python train.py --n_head=2 --d_mlp=256 --vocab_size=8192 --norm="rmsnorm" --norm_place="pre" --norm_eps=1e-05 --qk_norm=false --parallel_block=false --init_std_o=0.0 --lr=0.00656 --beta1=0.95 --warmup_steps=200 --doc_mask=true --train_tokens=130300000
Each number is 128 + 32 x the weight over the matrix's rms, rounded and kept within 0 to 255. Layers, rows and columns count from 0. Numbers have three digits each.

# q: layer 2 attention query, 128x128, rms 0.0958, rows 0-52, columns 0-127
# k: layer 2 attention key, 128x128, rms 0.0959, rows 0-51, columns 0-127
q0:037102134112079134116152115147086074097156147143104166099100172224180094138139140149107139114123178149155129123118113092169112089107135208164109130127129132096124124159087087111143099139114164152123143192097175123134114135177097114146111118161181163124123170132036189083169144129153126170115128112193123144122108187180189128106132136166142081167140150151133152130125095114130115095078
k0:118148103186096102120138125139127122102105127171120136157153008087126157139158123117157123165045155129172163089126080220126145116173103132149099090118107125116201160081113164111133144155133149083165118106106079120125109040149111152143183061110129150101132096144116128127144121085138183179102142135140068148141091130179102117135114123111090153143149125122166188094113192115188114110127
q1:128134135147144107122165153150124140116142122142069147106134111099165129103160121115209102089125142144176125150164115135154104136126085141114149130132114120121160099088170136112156145160100111130133124129135116149122092099151137092156126147166154110130093065189160154166124117094057077154175127131133135127120087169118156132123104144119037083107106147186122189118089113151184138108136
k1:120126124102116132151116161134165109085096120081141142135086145175101131127148112103101155112142095139152101115104149089121156142129135119158140142139156130151090134096098107098068110114138086173117168115125163132126151116144142108110121121140117094135106160109097112149135120168115142100112144132145157114134121112085088155091116102173125134164097181104145090137086134154152151146150
q2:117123097128125117147099142167151087135091144125163109123158106097134153124102101161112059154110114095143096114069146153085152128084085159105182093153150150110119161134163101117119129166155128075157102107126111117097155127089127143107119109146111144143167113083113114183132134169117082086128120141112201108113136068087141108090124115135127185122115126106089149149120123098151119144142
k2:092092180074149169092150128109083176097151129150162125132151163185162129160118140132089103086185161124110113115154149125153126131151134192154177096116126144165138083169072083120125163096038126150114145211176163111105113108122094103094135103160126092122133138145167122084108165193161081104120147118118102145070144144106122110105115106084179101120094121121130112131135057140118136115128
q3:156087106126113134120148190190132165172157136162132145157143140119142133119114089147135210113095125133122126100118141105111138140142119117119123175104171173139125119087129146138123109141188121104066082114106124148179177101133178135151114162160105153095096124151184123182111157078071140038143119170097151154175153177093105180140156105126149157110146099093134133142129141107155165176120
k3:132104204088166153121124158104159116142145128089124083131164156160135112160119138113128130097137110135136141114124129108149148108092084064085126195135135105113055142148127111101125154109120102147147115153154123135175139142136162070125129088109121102111177162127144132083122191135099120070131142125112102135112080130068143118123153124104094102100084184131123109166142110118053133077115
q4:018160156100104148085090094089156117142079147156104120088159133146112146139099063135153153136172201136137137040149154136146131096162107125178098104124090153130183130142160114088106116110144161163055095152110088117122142104149130103102154148106109101109158137137128107154176163133159095151127121168191114118102146078138124116145137148111123128174119103120199144102140139106112161098123
k4:133110078124115112141133109197115113132160115119165138134117155101116139149114175184112149164138140143115125185122124169134115127112096171150123128158125141147145041091135137133157103129137119141113154065100135108142134096133132148093115176112096155166098111134137104167141081134159192118095109110129096146118160143155130127172101122165117164199111098151110142139102155148139136125103
q5:139119140128135146169143148164155142132130130115104148106150119119150124176137195124136193144121094096080125122168099147120089112136126056123122124113151115125087126100118173164113098108131093039108149104129140128117157133158183156109166127150146135082125105089208120135160139089156119132121100145086141169127119137165125100119121133151113118106079146091080055139127100138149114105113
k5:157164172113151143135143166098132111102119088128170157089125171134114117116141074122167132073179129168174102129139127180141158177130120148149128146118130084131185102189122031149072116109105098178088114172058170133136138114162159092165140134127109125177133153130180146080127194109172101068148106099107126129100115198160160148136136081100079119118155113130149142185157147106129129139111
q6:097124120091179190150144109117093138121148193184192117103127138094075176175141110099139130145169128064170130135108079087125142103083132138115108089118122177143161118177134123149180102114137157157112199087109134126087163120114098150124109142159134152132102099117074095080121121154170121133112163095072155118184197150131147215157078108188073143117097161128096100164122126151160120151096
k6:117097101137173069143190160119084160115062138093182099107150130167133099083138116124130086144143128141141101112051132111108144187153054148193167137142125183068100155214109109150127141176083156166084118096100138137118110132059098136120133168138121108175107130138123106156127117130098152097160098116072158136162164129103125100160151096146198135101112105113188158112128129070189085165145
q7:164151090132146218128124142109110137147139126149082157114135073116135078133126196126131105162145092150142110149081126167071160177091074049118131166133143156144113117108098152137095115091163067075134187115093119111166209152137173147106120171133154095069114134132149130194157104088106148113099130116076173091173136119138150146065135135137158141110142089118144077146133119135113112155088
k7:165149093115106157124112123138121189143129126154084116121119148095110124122145136135143174095118135119119127119113120126142077180131197113108109118107159111204107131127093088135119134093122142142102160122076132132108104150101207117166139166112149127125150133126120135127117158088148076101096106148105137101120111123130144107117127138109096086094149127117161182141161177104108149104131
q8:136141171120152139110146159083105135158135130040121094152108118113149163080102068181154132131095149132181117134155177044134098108054111174179107094134143151120169155124180142128190130183096161138067139165132122132106151081110112125115153135079102122133168112117119143111127145178078093138126087170148223112149122106105174134114194132097116191176111067109099139097105149144119191090167
k8:156134129105142120132100096093123184150139119132147114100147141120126149120060162121114184161092186121111110157142138143123166133154089164125136107125105174134115092130034179121160088110104147117101148119168153136144153139042113119127153161145110143158135143075129120160131103097152102144147139095083168133145169121134136118167122135174186101132141150144105117072143140146083151142097
q9:116167034122127125147114180080095137118131158039105103160093162107174155112087060128141175103137151092097021156103144121129115131129117142077130083056103103153095146147144122125095101110156115048175157080148144126140177148149203185142135109155164147076140103161110129076159102136123060162139129134116141101141106090122179155103142107134095123115178134111127134177164153145099106124127
k9:094124123109169162142199087156181159136154134137105145142129151069193111102161152146109090097119111153132166114158123090128157127118198123156058146131146144145135211114090113130138145157120147130099067130123147135149151201125074104119126185136231131113170100115159094146086136166114095093132125083107099159118188116098098101085141117096140115146110093113159093176161145037170096095134
q10:091083141145120084103094081130139044188185147123113081172146132195129144127136073146110134114191196093104081107135152153115152152148101169119117095189111085176117150133155150112140139150129080112155057137108110159152118137132147148072128107162135102108137166084151142123136152148116107091104191139159106163111117120095086131096122187151097139130127140135091145107162162151143096141141
k10:088117092095140188100103154105112144112112165118117118123140125166130161213099125136156147102130093121147130126132156136137156118097101111155176085154141089109132116135141116122150111163100113137098150170147095152101079104147114065127115092131101108119135164102167143095141105108082148142154155083142136135106119106159090103097119106155190124120109130107115145142099145163187106090135
q11:161061119105148097126131113099157124061226166137098074135157142146176157107097114147097133118084126098136166149052114095126150124130139074129177197100166154141158184089118089129090118108107097136150103139105106113137162056100138126123162138091181093098110111074050149140062120143109037159155163097177113136122148100182132170133161131118105123099147141146074165105146154118096092111100
k11:113174134156166148141100139091112149150156125070094098135104159134106153161159134069142095106105098141117132092174153165101158133136105122097133101139149114148180163173094103142160110082124096140177135171155093131174112122120131065172106066165178132166146155103178148040116155102169154075058173112147061150206081051140164121127155079114085112080144124120149066135141133106110115098112
q12:174115160091113134135142107136137202116095141148199149079136121097109204115165060103129082141135124131159177146090102162116162071126103120105154122120164114128177101117144162063187103119124148208152063090177091145137137089134061109203168124117111078124184115070090136135112111121096168103146131166114132125125081128080132129119156138070169150081142110081118205157128158102147117119126
k12:165105184130148149127117079118110151173065000139144083094111150074115100156179081083093070120196192174136152073094088136102115104123116100154128186086133113066118140138126169125139137135205102126123180096072159112154134148100110092152098126127104074092098123175159083168123127127172098033094100132107097077146122140123118211104206142164172138138136157176077151136192143079110082134128
q13:127117127152105107090156132122170158090105179134139122097197201134072160155132138145128062158071126146109167133132146108077146102082123176195143094145124142148128174189132086148130173124115190124151190130183114141081146142073093138135079142132190157154122136229175092130128198133131095119160115164133124124158126091119165155099110166142167142191140159149123199077114095164189146136141
k13:138128154132105147183172139123060175129190188147087138203115104083087088143131185079137152147126128081104056085146170090154161037158116207056116130160147130116100172095172144117109072159110109136173143134097162198140169130149123106051148119150128129194126079148075163106121086180129125162109098078132119131190125130078131153142113226125100098143160129094163113107101097090056069151141
q14:169129114159095092126133124094140125089141174068071143058138099129172054106121168111130106061122086082157080155220141117143084174164172093141133139106163075145123163113156155105095122173152125072137118062132118125052077091159147105151146127104125162164074164142114100061143050130163117098162052153199078094088040101159177095144053145125146105122130131173127113148142111094148190171144
k14:115165182153169111131067045095092068139156135095159139107111074120149051136151096167122145055164126139131141193083145159131109113120149152086092123115137153154106116115117107155089154059138078130111183163131143089127137093188134134116118121091102140127082127096130132167074121166178004135145160163145076101150165233200098201125139130177098139125050150175141178112124147093090139138100
q15:142200126131170124184176172142107103102100105132195113215136187137143175125083076073123150080117110126103095097153156052147121255117086150151129160078133136126155154192120137165133117094119092088116131129208157120098112111144151136085192152129113107127168128168113101144143158102011111123145091127128084049093177034095122204110140113173093162090199125087164139137144153126202140165154
k15:121147060111142166180131140128079146140100073135144124137171126176128059197147115126158146144153135076114129135186120131161160116142086133116108119164130105107164159143182149119162152153146121133130126120083129125133158082120096161098145130130115068088104133127151119113150128130145167130123153085114107094100141112172164170128136147136145155159149080105128106130169121146154141155122
q16:028101131040172182165149165112103068130181078086123189091128083124152102129098121143140112071152113212091169129066046152107043225173134143110170037142158159129154153155096125119125135200115133119181097228106172127099078089051129099111123126180097151121142108121123065220135088113135107211144097116161089115184216124149113151128154136187090100137160121120176107120134130138159184124176
k16:116141095151116157134134129142090060135104205116191105103123204135109082208123140163098125138126162098067106130223095107090147047134144178109138126147109157092141125113044097142095136168154107156144093110108094087137140085156112074149152088139063073150145091158129127089169145128236152149078139108155165123089119146132162110114146150127152139159139115129145183104139067049111131162149
q17:107203105123170182135224100170144099114198188136163047169083075168126070114136167132188146142114125093059089169085191050132148162165071106091132176111205067160045062110157110104144104160107162100049074157074161100039130090071216096159098171188111085099156081183091049184081122087184125057163087093084153130185151146144129222078189179166115060044096143067073045175159213171172096217119
k17:122116163121154121103138100125081087129119139161157143137130123130124110093078191115148139126163123118140117097138120152104119127161117142113159123120196109075140123146140193150119106134132148121153154107123155120153131131155080105121117121146128088152147068126173114090114152140121200123135160149130116118139104133137132131141114115181151134133132117123179137097074100101136123127087
q18:112098081140171143144136133160087139137157118110085123077166154106084148145061128156164067183098114128082111098199029153101129071121061165119077072106103179161127114123197057104099145143087119123140143048062095144179108189094109174109181105124083146177079218086144168116160155152188152158127125147079178125127130161076117183119120150141094136096045116125123145128130119105074107135101
k18:119089175093149130162138091137098148078116136119143128132125117114082214101161127110037121130152164173108165127122197100175124126100156125193128159069046113102167113197158143120139149186153225104132117128151151148133138127109124168135146169084132140138105165069124255173165096071111133099178157147159157125080159172129082137159089125094092197128164148144141163201080120129117113115164
q19:140107140223121190152119121109058126105098152028103104138101197111162077144156089151138166052091134060096081127109095149113108153036128109148145145078134108117107175097088091178124072150130120176120134069107111139137173198087128106117051109151150087119149159083191068189098121165065144123096099134102160124129141097105124108095112143154184093146063084165115080216165228083103131176100
k19:111164113151098118118127169111145098166149177126065089113120109165119137162114154097095118082162119123166111154098150140105126133147085189080087170078142142110139125156159129105107128169106085144113146162133100155123125067119116117105165134137119130124105155184152114132155113100191109142107108086140167101117138115132132102149100144152127155144140141045107134153119124095152131134135
q20:186153146150064160162177157132184129132117100124114141098140144151112152168155132155156200173104131095135038225195138164142096085129139083120129119101071133136080152138128141113122175156165146140071145115136092118179158107100089090132201142203118105080167126163076146139212148096116111146099150145185125117104105145130120067143133163163123157090120099172127116084158132099190157153158
k20:140110130119142113083164079064189102137096206133117127094108207166145191067135145187098131106093125169037190107093132123163076155155070130105100140091093127121209040092147087160119189105150152130154130146129127081125082152176153129128105171171169095094083177108161196093130139132067130122091159106083181151143096143100099137125055028174071124171093100193105096095119157172196122065083
q21:133075153168121180108111081153043077110086100148114108143140146133149133121133113153109177170084191143113189140145127138108136111112171155195110160130116147124116085205117168091179160154133134113168171142093124199040145147111087099189105143058060121169122131093112143111093201123093130132179214034177134142155072104116172042161088157079125125146052166164145103078088129120140133071141
k21:152123083096071158112115129098139083155095099126143128111133124123082151153093143101175117167139096060136118126157136076095183085082071121094148163131135101154146098123085067116063171122139150154110096087099118151142152131057126107116129128109152111064121135146157113061180080163135154158205163125178205059165121190142150123156121150135132109149123111087131071098089075081136142104143
q22:094128190195129056115127054104103178091087182078145064143130091178152132049123148116131179147135137159144163093103107093163191107167131174139157181098157177111096173115104090159169175132129086211146071136140079142105101152118141164136037153187109090147130128127172070081126116126177144143129114143112078107177123086116131100103199117116144183069107052120159167090139138109096115117199
k22:134090113134151079107151094110108096127098052133094152083101173089151107155045167160138114115128133122166122177112094126075137159105139163096070112123141156130094141080190138143146120144120125125117174101189164079101186183143105125108138105235125105162087149124112175113206179100186177152081106143150070075118145145149141095151153130135124196158097098183142138129112121127115174086114
q23:129126132156181128105080104096034075122129146151161172128082155139177166088095138178149179166109120080171065101187119098158164147137099185101147154151151122108205097128176120109101107142115121116145110129083150090082114111078142087125136066194061096169124104113108175162119092124168160170132087055127106106117118050144175084082164104131047103159144119099012155168103174097155212110100
k23:114076137154125137138099089145085068129133096161213123093208187079094164140132077117165117140165140105214103067124175154115169085226116176053132137124122153062118092067098106159099121100109195126146175196187086104062164148077146129068152028138078127125160140131112134106109064159119057114138069076164116089110114184136185153163116075140177137181128143096149151122107121098108121176117
q24:150079102061077089073182112178161076114161067157073086137079129121126191154122163125150113057129129089124125149105124195046151136134127144115126078150112111128138110162255185099120098132118153062192093110144146122127137132142070162147101112193147200175142110110158144155133128125106087200144100119125116180125167096144152136153175079133083143082159140135119152141057183158073156155095
k24:140134129129086128092133140106084138136135124088129154119110134147059101165148054128143080164103106176124182079128134157165151159191127152132120116121159084076145124144087081177158117158174075155080135211151172150239100147096139130203161150094153133173191111146080152209061164123173148125118132160192188124088114170154069108050110125130118144189119105141180127141115182117093061113196
q25:153121180084170148196124122095207123150114059136110142176090162201152131145182099123145150122094180143049117180122145106111188160092135151166129085143047107086078100161149098168133117121092162121101170073158132119121121125074184155182133167091115110073124094255128112143198124134117163147134123152090151129125159115101116161165197113095145159194151117092041139082169172115101179147114
k25:160144122133156201095091149133155119140063098112136095103108127094106136097163193122144093185156165129093136160092113098178186128083084067141161149172139063108125059098106176134122152103130108110148113126137138128157161146162161101130122118169198089132084132174152176157165125166109064152110145142070158199102099144143152067146144114130061105089174208074164070155157121134146120084077
q26:091056163151116073159072186152129088159158056140081113119042073085118113193203101120123105152190132196160062147085112165166075182130142133167112119147093069208133102080093131082130144138118153119176146148103148108152129089113136132213157046150153157092105120128165122143141145161059126141144107128103182158197113175115093192114099063131105093076149093153085086115157218145147178146087
k26:114105136090102141137095150164162153170126183077108156229120068111102112132145099135122079117125147194108112183138172121107157184178086120117133186104127055145102195149195075149134107070125130149184118172106139108124140155126111132133158104079153197124138154130101119154118156124059051127192167119147207153176093179135086120088196125149137125151093159151170136168156146127135108132136
q27:114153185156147136116189101098149129106178159161115180123097128162106177043048172181146140131194105145108152149081130136079154162123135162154181165100139077129109141141130163078088131076209138102099078156133145101101091150061104158116076130133109077085126104141151101135105133147091109145135137149146151145235161161094178197102074091100039113144110066095192112176073164132119108083100
k27:096071085081094087158143063110063089106190130074122177097080114119076076145123079114211105152067161110202120206159129154144123082124123128130150126148128109060119115113198094150136104136136102113123156078081084138186174097120072125147179035212152148154157138158160107102225151118094178167173066185128104096160101155094102129107149140052064100162116087154139114125115088101040150174119
q28:110092076149140139080128074175070179164151128210194097056173175165091145195104162143147130158108108112168115111134125114125118156134093181054118178086134115141095169145169076123161115078077108192100183117148067125129122103143119112124103190089155101171091170227104084102163126167154104169121136112137067106110177133147145141199141110099063153076133166144153094061134123046057157135082
k28:165223101122120085106144144098045157132098135128163104168090180115130140089143165139163109147108136130134181085129129142125141132116071132150158106129129098166102120105178102140136114160117103095121128162191075115076119171158146132038138105124071106095088122128154083151080118096089140131107174150083101075157107111184134132110116138171101115147166104095124133153103113132106127109082
q29:138149083162115052111073131078127160063150107106167123132115126130117177156171170151143155093131210162134080152159135084109121162141162150162089177100124124096036105175126087164093106150193132152147202111149142148111103156234094227143130127116071088145086166157110176124106149086051112071173136145123150041144072152159115127120139099113068134095055142164071182115201113156159203114171
k29:138145092066109168144094102099148142148065152108180133103155091155183202049128110154129100097029190090111143152171147098135118156174199126080062126177102181093185154094154086140144114126135084110090078171110139067207145111234099115057109087130160168139153117051051156074074100154085173096147166203106161147152153145119130080170119206145070101125114094081208128099125185127136189096077
q30:150094101183091150101080177122153083096109154133072172179128074129167136092139186129166155142130116110090073186102171090193138189107123152200080174152141126078060156126111189092182170119106130126134103088056139149083178158153099084089122099106214157125136095114152122141129086121152123170098098055161105103161177151124125126120213185078168105104170109100168160108148098128154152164090
k30:092074166149152167109135120152171117057067060164122146125144201178132106126103144082189139155128033123126111135065119131114156124127167180102130124150110096155152146138164108142128100135096148138190118168116128173116153162056088127130118096104112158129065123129144109107151159118121063072089147125143188111126104115099150095167101174148145120102092117168211087076068145102086094071126
q31:172140168138128096112124170140095172103135140172160110183056187124112165131095147138104220131138071099105140063136149092106129114111105155150102110125148140162135054121095225071135186120199169173213115128151167108144150107148137163169115135134092113121147152077166121062103191140146119134109072114129144179058073130110089080159068201111106108167102112109080168190101181116180090151168
k31:101186104164132077119171095138174102135163104127113143144103118172148139126071128102133164117164132151127156115145180154146199111178134147133174190150160126080153214141131166195137168167125171129063161149076122147107154136130135153076109114134130057056122097159086153062134085139103140137163132120141119135113156177134099101163127091082096131150128087150091148124107099140123117046207
q32:133111056140139163102093131122106128124070146092175090076039134099111119154089061114069137150161084108113071051108166058124120127156152146054173137134135156132135098161147082117149106130111161072128066111196147092137182152104143146100069159111114079124129147156118141076094042210225076100129116099104093089153118090123084156100168087125210157157140158101159060132135117113115116129134
k32:086119183157138098124202142131108123151183122169133165160156159154123116130118155132192096132138140108158124152165073168145184093146115147145039111140109152102122137122196119076162163214126106146126120160078152120122096072107034118156135087158118161148115091140155134159146145093088145170115089138131126165109170102159155102147091182135163122107107082154120147128148064133144089141089
q33:079149109114188118072141100146105089113102141108118114091129154184135127110103098090134069131098158125111153147141095146173086150131149106129097096158122140090114151193129090170167129076103143142158123176105141111104101126085093110125110138117104097189096149106084173135136091139144153132170152085144084114096148111159126122080117115134115126151139138159163176091128143108104128049135
k33:105132127165115102105147124154092049081137216149114104107124099154155103116158156157147118143093145104117121127134161161114180106224106133171147062162118157071142155105168145134119132171131074084132103168155107091137117076115041152078164152122137154088138122178114141122159117167119125172105167168176136131135131129158097132107161119139166175164175129128151205069141114151155090122102
q34:199136108153084130127172146155122121148124120131074143126133087131148117121119153143149118113108080117087107167116158124137063139117119056127141175099123139139118105050133121133094136110136094102104142075135069126167140149149147161120147152133164106024100116156173122125165147131105165136133103144094127123139084094084145097086150134115105114116123115113093103145165145149143182164108
k34:131150149102138127111132133128197160138130119115176106150138118096121202147151074103142209097160111134108142130149147161112139131111151119115119162078118084196092121147080100097111132090120164106142188204126142147112155146132189119134088145152099086126138158154132149110106172087134089070130120103150131114155111104107145111120149113118107108144145179127100112163149156103123076138155
q35:104161152119081120142156105141126141108138136171147168142163164160134138138133073127146119140151136128101116072178105091112135129119180134187130145098154118136183117104177133132136119145119149183121148209119122167132120109112161158095131152160124135185138075199103094110110154105143128143140066108169173155091171134089105136112127133136107151103139134147140113116112086142129135098176
k35:131132143098138146163137156123160116130171153130180094130137160168089144119107111171128146155115142127103130138128136179109127149110068166125149144122116153095064138152098117138131116163138135150121183142103104105112109102084114142155122109095139109110148122165169159185133132146095184150151154108092156138137147126098145157094130112163152144142143094090142092122129143099099098097118
q36:172118121089155148163113133125148102167082108124108167187163159169098129134121123131070066120173124116109102109161149129083123150101087166153123107124134106113158146177127124115158119137174120136144139170107084120147124128105165130127102159134145157167098141149143095073098141132162090072153121128142180086160129152117151111122106144173143204093111107155088151132176141139179123192155
k36:110142161125137116155135106134139198098137124090139120114097128177142140153118086173128167107147172128124146116133096145163142106081105187103153169194137127121139114118071104068126174144095085146088135146094123130125117108173141130138137124109129131080129176096119154138132195156157100148148098123175158123137154109180114102127118119103180095128068129112130099134110105163062164115139
q37:148116161160137141095102133098110085153108166152125139147142136170162073147130101119149174122139159117129160146143133118123095121158122095131124153089129163129132103078122091181061122146125162129087131169164142106163154165182167132102126142114166090074076179142215171110141119090112141138127166122125142105150102128131133128135155132124159072132074108189160101108146131172107210167091
k37:122156131160126139156155167139163121150124161098141144138166076091092147114091145121172111143147100089124157108110132112133091102089125096116087168131148128138111139132138121124121143152147159094181104075166097153101128074101164132169137119095160105077133112126103136149162098123089120149130108146153147157162138079108157134112096181133120127131133122102110105130126141113161117157135
q38:065183129110105079099132195128158095124124103067088105108115105178151113123089111144089141102161187139146132087140125119135111131145148169165060071124124143143121089140123104166097151120095123128197121191135155157101106161147110142100182084127101118179089172091093136128151094156120110184086118096101067134132138076181122141152114096101110086140143150162126108082107099146130101072180
k38:154124094130137141097131090130125114176094097132139149137132146125108111107162109116139075160103136132129099132105087162094070093159123122171130105048126162108182200136117151171109138166148160149158125081147102118148158042111060167133170198172170099127120084117114132157152123174094168096116116136132088147089153137153162133185117128120087149140129075144131155112116116082181108140142
q39:131173163134123149141125126119151134088138137167134171121128086103117141106143118135114154142088132155099124165130136139134130145134142152179136181084102116095190096132121145118096161065121156149106128094114095112122146188159100158142095136139130111146134117152162149145084131105099145126097140174128105104103167132141080116106096124129134091178151106120147126129138108153136158102093
k39:086036100172091178110167139141131096124103139146103139144115082150101144131115148157137088143120149113119110229097129091067120130136118102080133085144130133128074160122175130151152143108149167099137096114054138101156089081174120137097126124089115119178129119161096106149165036067171179153138138097098184151075144105097140143159163188071081166095164089115161105127126214097079159118077
q40:173128108085109135098141128063091103095131070100158128083102113133124113171170126131091102068183141159101080141120093081143128082105114201090132122132097103095165155136093142136203123139145149156112146061036169132046145202102146122136127132099121059210103158123045129095157189140145148129119144131125104143148163136175098076179111161134134178155179154108134120110078131101117115167137
k40:137136112093146111074193129142119101104108134078157094194086094156164156099111116189165050169120128079146131138108128065154164084169130143170134118108137182133085117115146149106155170177129152077138162114068078123079080085044172176132178126135146152168122104149106151094150076121149146137087086162138137110113164147153098136157158118107106176133104096105146181084103113126162064122144
q41:152151166119094127091109134119132132155071107112102155079104115140145151076114165160141118113084163154136145107077149188172155102100181114172151075143147094131093062121176134120127159110137112105135128118160118117159111134162127066131163096105088164081130123087094147152141110125118131120150143151165057096096090106133127128124101121151093107122101139153140192140132077130130103100128
k41:113101126111128111096152126129138147149175094171122142124109182099189181128152176107095143127085088144156133161152108207126056143156133134102126112109134079111124143103190100133128097131123138080148092093114166058134102095087126161106146130162169122090140137151090126155143049141052098159095144111169114129084119111107127112129099174136109119094129088151154133106109175158159056147088
q42:138140126134170121117097156120098120087158055141106135090116169129158147130118202116099148107125099159114089183080131167126116122114081139111091177143150119131158130104060151155115142040133103104093115112170125105082147125126131141083183121122146114098126084118146135170132111092075085124066101094133126141180162112212140182139152142144106125119159144126127119122154137150113125161114
k42:145142117120135123145093168065131107146148074139093135101161134183096132180200124114125128126151135134178070176150163099105145161073040048135124122117113159110140139133151082125120137131130136144084183208082116154137184101096126105108158104135107094142116163140205100141137192092227064140163137123126170109104051154128144164097183104142148095147153122092167168184170127084178125111103
q43:128166128127140154179133100112104056100190133165178089124149149164131230136092062137129163154176115026168137152133108063160113176107064196101091171098105080136186124188188118125062093150146208123139118094145112155119157143085110185151159064126092129142122152152140098131122116132116179102142098083122092135111088125118131091165141127193070140073120095068119072181108132082091180187043
k43:065045089084094160093155089104134087151150086115198152188162094222097165078140113135113160117106129085116089162146137105101129176169089059097113136184109118141149131128110089160082139136112220175044170139077142106095127157086119086078133059115115101195152107146128078158082137132105145154131152098082066175094131155146143133119147076139042125170122110122114127166125121117139156124088
q44:126139071108125093157153177127099151111114146080151140118110136171163103131116137121170177115104140141041028175087146131134083111125150091135038157077116153116099127165071034170111098121154156131093189142127100178108152080119184148150128131185164134118164059215087090042180120196171113179113070109095166101117170102173119112097113122159156117144150143101098035151084154102153161073137
k44:147130120135088142164105198105124129169118196137114104093061099125120117199145135121147156112143149103109128145106116073129182131094081126140104129102133127107132163184098141123095122090096093101149161114164133124150142118150133075146170214166100098130170078136199088117144091119202125132140093162140126118175159090225112176135126133159188131122137217062129232128164131092100124142112
q45:150168057138090173116194112103096139186147115149150087085059124188141121143112156152133163113128158133147103123111105144150093169142100164142097128175143130098025183122134126176099093105110156131162143018138151114126136082122134116126102153164161130075156129147078134077165147105078116101192115086051139136146091125139099154162142139138131158144133153112175124096141095133063114140054
k45:159139112166111077084143101091092158097089152128204118103145133163108104126167165148104092112153083152115127122111183095123127119084177141118110142090109156138161157115112156097094101096139071141066156116068121120150118188131176130106044131165133130158129081176108114139169139148159191152129123118159137135157044136149108074156146079154062090091096155159073156159126126106155157095149
q46:106100150201145150146141224111113114139190145162121117191087092132157078150143122121123167162112185127101102166201159143156119166099093151178059093144127135139056137116127071161184141107146126092095170055152128147128158098119114173122128188113104137160129143129086114094144099138179113098133110075132119107147094118103191089093101144123197165171096163138150164136133081102102161183071
k46:110174107091151133060177144114107123126094170133204124151172123217088114137065141153052071123153158142126104139059208126069125126147139168090140130165109182117109074142139131079117158243106126146125127127156119103042127054078119137106115120123088123106095146070144099129102138118158105132148165108124210131052118124140124113172167109078140120091142068085096183129106188122045118193150
q47:132164159092133154116137146093135032139158086162224134159103168120116093138137136112111085159116057049110138147077161071135136122176162096094090124166131069157164121156108131102143109134088112145124169102122165106114129126115115115108149134095140118170183157108141127157138082121144158169131162111141152082184139157115128103111130176110111145146097133079151147124163145150157159152098
k47:151133130125054116127132072110132110142058120132148199182128076125067182094127148197098070110134068151100147109134086101140107095162151121121118062103097126063136081157143141133144200146123148165075049121141121102122127106135104163090085110145093204129077134196072145119158099104141179148079126178118152127020169106187082128105131118099115186133168147154126109069174096173128122106138
q48:110156144075067107201096218098044046157202119174084137139102096097100064110108194126208142126125121159161105171137126124181112134070041132121075067110177134110101087073121148132123109174063141113122220133124185144160146090135167173101196050128138163150086076128142135112203135122228152148118143108072159092215138195113102156092161131080019112099129110152175066069204130146130151223101
k48:116109143108127103166055089150101103134095028141131098166178096139161185179112097183097110110157190145169177115136155180147194085096159174165217145149153072132081112104150103144089107074135198126119141192154181078128133151107184181151139062089130087105102144102121095210104219082095106132110076195142138096123088210124148120168125145089136118105083102170139133098162206134082071138116
q49:072149108124102087124103080168094109196106129127103096162090138123149104134103150141160075110113127064167134087111084115164111138187138074131171143154123128127143128124102134107159106168150116133108120140117179106114116142195171082164138060131094175127130143107121138093097048169120140108103141110099148144128180175104132073139089118157112146152087081183112098153160133159090172131101
k49:100093176172102029147146122183162122108126135100172135122147080144134092119110123110150059138136084142140240162136108160096168105151104151127215118156128099110166075029199158113056155128141108172156089100141100111128084109078055131101164192053132193139156132091034109207084082124135142171110138193172160111099186100109070038170079115114204165109127073170084103066073113255167162125083
q50:119098131144121168114123066223110160110102220090169174100072160086120214088124144183173075148091150162223179135172139090155150138115127165133093147200146099156045115214186080133255134138153097119139104126120178137209080103129093150170116151081104170160118174123107131104093112047090152105120082138170116104119124113037146031124176110130157135152078075158170181206147100118115129061133
k50:164122047071122152086110134094123076051123107100145103143142087192102144174123195151110144133155130118148097116142187122153053194162150089148092180128134089113117147197166059175118105142100097094117118144114154161148154139134125173172160112101140136104153139205116122131111148170104079146113175141059164141145074086070114106100178103165158151109159142095121164153164108126119102129081
q51:151123032165135187172138153107064102154149137202133213137144119087148131114119075084126084151137145171148060131121149094163130076062124125065112155117146067153134093153172091125116091165140077150152095063075120181151146153141174194083051118113163112190165086129149112136124102111130096155151097112122118123171122146073123118110136128153078144066140139054176136111136147104144152120160
k51:100178189163024141132111086167130083093126154117087150157139142127089159137142146207170056137064081171192202133117148163120130127195131147190133076133042153081146156113186152079182125194189157134190081141151131091110104150148105145090078092084085172078106165114133194142185087120139143217121148122102122139129105210183180154180119160132136137151127122173120174103153071180128071146126
q52:117119137156185123096128046085123084093133133051135161170121094082160126084170135091148097100094168095138088105080092116178109173142085181163187148092140036052130090106139139109170137166177178072092139167154195098093145103138137129104080000104092111074111091096197191211137117168127097155107122142143095149127164155124158128138063181099169096105145067113152103115138144125158166134132